Weights of a small GPT-style language model, trained from scratch on English Wikipedia.
Size: width 160, MLP 1280 squared ReLU, vocabulary 8192.
Training: a variant of SOAP for these matrices, 3707 steps.
Each number is 500 + 40 x the weight over its row's rms, rounded and kept within 0 to 999. Layers, rows and columns count from 0. Numbers have three digits each. The size before them is the row's rms in percent of the matrix's.

# layer 2 MLP up, 1280x160, rms 0.233, rows 816-824, columns 0-159
101:510526460482523478483548494539441536527511458535487435576389611563491471483535514421522541413423446588460511454540524438549431506499410539514519523512500503453548482491486542518499490512451489567455466525499512447503486527506539475502478494546488509521437469499410479536499558508495519520542485460540533493439505533521496488528531520477502457504453507497448518573485472499532395440445486488508521453519504475546543512440544546523516460440538449503582527453504463571509539530505490
097:507503480500549466527440492545535454468464446540431482444543565488514481498519481462450476516463490457444508416482536498607576485499491578502532472541528567467530588522486564492437525526434512505523585589540470533471387498506475457536540536491497548443477483453453452526485566484512535438553458490452524533485547463491520546467513479515491449479466495468520524560512433424544533557523451468491511500492430542545497520473480514508472512522527511499502528511424435572455501507480500
050:496524543540519418544521548494523509527460488493501541533429480497506512458498440500518521515567549377533492487531505471490418541451454495488480488498485492446487489519482586578473396526536500536477518549508462440479510480451556484436453548507574518505493462535524523543573528500581550582426548490515427496550520514526521514481514457443548416467539510542448504563550503486462482465493483554516486492592551469528481501532501560592445516544504497514451498526537514493465523494494455
107:507456366504530477473475421536470522499490515496597543537547519485555494482496533540458486526517416560534441532474492494511534492513465484470500465501527506503530468565455481514396461456553426473554494538531530441473481467450518435513486499451571506484514480511502523489511485528443527502539479465506558517441421489480411467539555538489501508517451528468491512456485531449511502496575563462493519536574445412564463485458485556508455504503482442528437528453451518447514485442470569
103:475501578401524470516547522521513544598498475465516554514515469478486516487406465535428473544507457544505442444446551444533522567470502496592485453534518509541504521528539581513443533464477471492494530509473463520565472534458567467479521518490492465523390458557494494541530508494473453508508409460516479500481504522492525492508476405438494472615463467492517540522479477543542534445559472525499520517471535435498495471538536512535457460485462528466533481515522470595445518467475461
041:477499509457499504485571470531494545533510463508520539501470506519490491476590445516502505461468565598484500439505481473524526545525570505537540421508515517447482587510433520537490470529470453457552515574494507548610480545539490519494501466549533528504504512500512489505541537464489577508499516481498458500508536433533455458501488548446540516441532529418517530503488407501482445497528514474531442511550541523585493526509569525576447489525448545513500429513468589499468437448517610
109:504494390431510498524448490535521513464463473478493475523526455523536458554535452527527533545548514504476509461526550507554577522462430491483498452519552443425583481568536494514457488525419528545514561513541477470502565552500445576530456468510455470528423491500510502550479484490444529460507481524488466415493561506554427594464524538468448463490467518473542516513502538413529518522413544505501499522499481536477456570453495501475509448529504474464464592486493573509484526563484492
094:451514467464580472531493504465479495528460513522541514473512517542604495492519436518484576482485439498569544536439549549498473508463547554553517502475535503433573546515478423481508480491550560471419517548548444503498465526491498480467524507496517567462482441518546463526552529476469535463489539543499483566453483567489615552558550522464522443491499547469498491486446513411531523569494522504538466497543395490506526430493540497509482411533457505483556491504545541477566524499508477
102:531545523497455481536544483445430564461476443511480520481503502511531510427511481488519494516574533543531520502422433483508421549499492475558534478575508483470535514468457512495469488564498468476447552462489519512547457525537441468472583487528491536389431544474545511455552476498545487427484473456409538464445479493570492488460496527571527496465530486485501510545462402508521437524504565538437439485485486485489524509467472452461513528484576473478527471481448526577540462418523548
# layer 2 MLP down (transposed), 1280x160, rms 0.236, rows 816-823, columns 0-159
110:560579412500534478552502478425501568501550508542459458508502484435499532527510528433520479503493496547489523428501454531478519499586508530542500473539434497542557459511515441467513499501552568505484422462505523491521518442471410500546479488524506388507447483515569538487516473491434476550546437507529443487507519492561470509553517581543417485485564543477572449527482532491514485502580493548517498507493515434461547502582473466474497473480519483465512544438564554496446460526494512
099:556449537506477546461468442506506470543519549430452515420439505510523519444551534496545470527468560461449552529521542470455478461440521435499408523442460507535488455499509394526421487585497532471472449438466468477543466448504588500475583513496448462488460509506454529436519508497468508577451447467511512516494536455505507472502536534526540475557487475514516521428471473524587415501470544519514504438499560543523513468499528536542457503523450464478487520486430517513527429475525485
079:509462483462484531475486404498428496538502469451569490483552506461455459546538506473480475492542514575516551448552546448506479478483542541608483520445532428439459471497550450532545559514509511621524500477503475474471499470555474492516489536499472435532529557509484490495522575540507505442462507505444582537518422490506443457500539523543504552479463492535501540532528520563472436540517483480484489494495550439482471459483501522467521435609476507473496497533464521536547609496544552
087:468494602509520518529515456504429498534538434496433475515488501568448430474534515418498500497496537533548520512562588498501428482441542554577522442515524446617513583512465459485520489445481516488439495484526473524519444516484465585511515565546479491526489512456550441447554548504505516551468510509518477474451520546529513569504403549472452552456566430539457428485523531532550511510516489517558462444457455522507528495522504459481476508559567496494520526493491509524472489492497483
084:508547434514491513438470479497476558455572469494580491454483561540488522423542469469505530506509544505486526478557449547452543432537547543481543507554561537431487525485501463581491429530497483494506458464446539533459477609513531527498464458475490570516420565522493563522553516461488503520530477525493509525557501462515489554475530532474520534446433605514465464463401436557467472499436503543514516508501563534495478500513556512468445530461501471505482445520481574510564511486488535
047:504519416537467538502538531460489485537512486470501525555474448502506513545456545435610468495518483463458488521459447537480488537517462565400497472511524473529537505425472486487541492416562537526539484547506500520521475519441522495516523489502484540602591451462496421553509510435493504475520498541560499465491455472514477565568472552564496505532550547507431537508493483501478486503498511543483601539510475483530505466427518507547537536511430524474509546512482595622542485530523501
109:487519530475474450441508522562471562546499511518490514511546500447526553522503500465442448538583504504520499592478420513502488496499458499429550514512533535460502533496540533429485489538482592545547540580589467513458440479484552523515460418511479629490485489481472486457464472476510475490424517491573510493465485455563504499555441533457507448468557519493505450495479423519480549481490520494521440464466518394556511482498462464480522414517498477474549542532539547491466512526553537
098:555506558547451590494539532479492468492533507464495458465538559465472494555481483551518469542488492491489500513502491468506537477457539472477506547476568426518460549621466518519524544499524501483552505506502526461444530577496510520513493517415447486495539584487478485533531500435557455473507489472396479597513441571597515551475479482510488507523430471576505452474510563480467491434439516540537535511503550474518482483470514526447505524451518554534499471522485520517581390474469469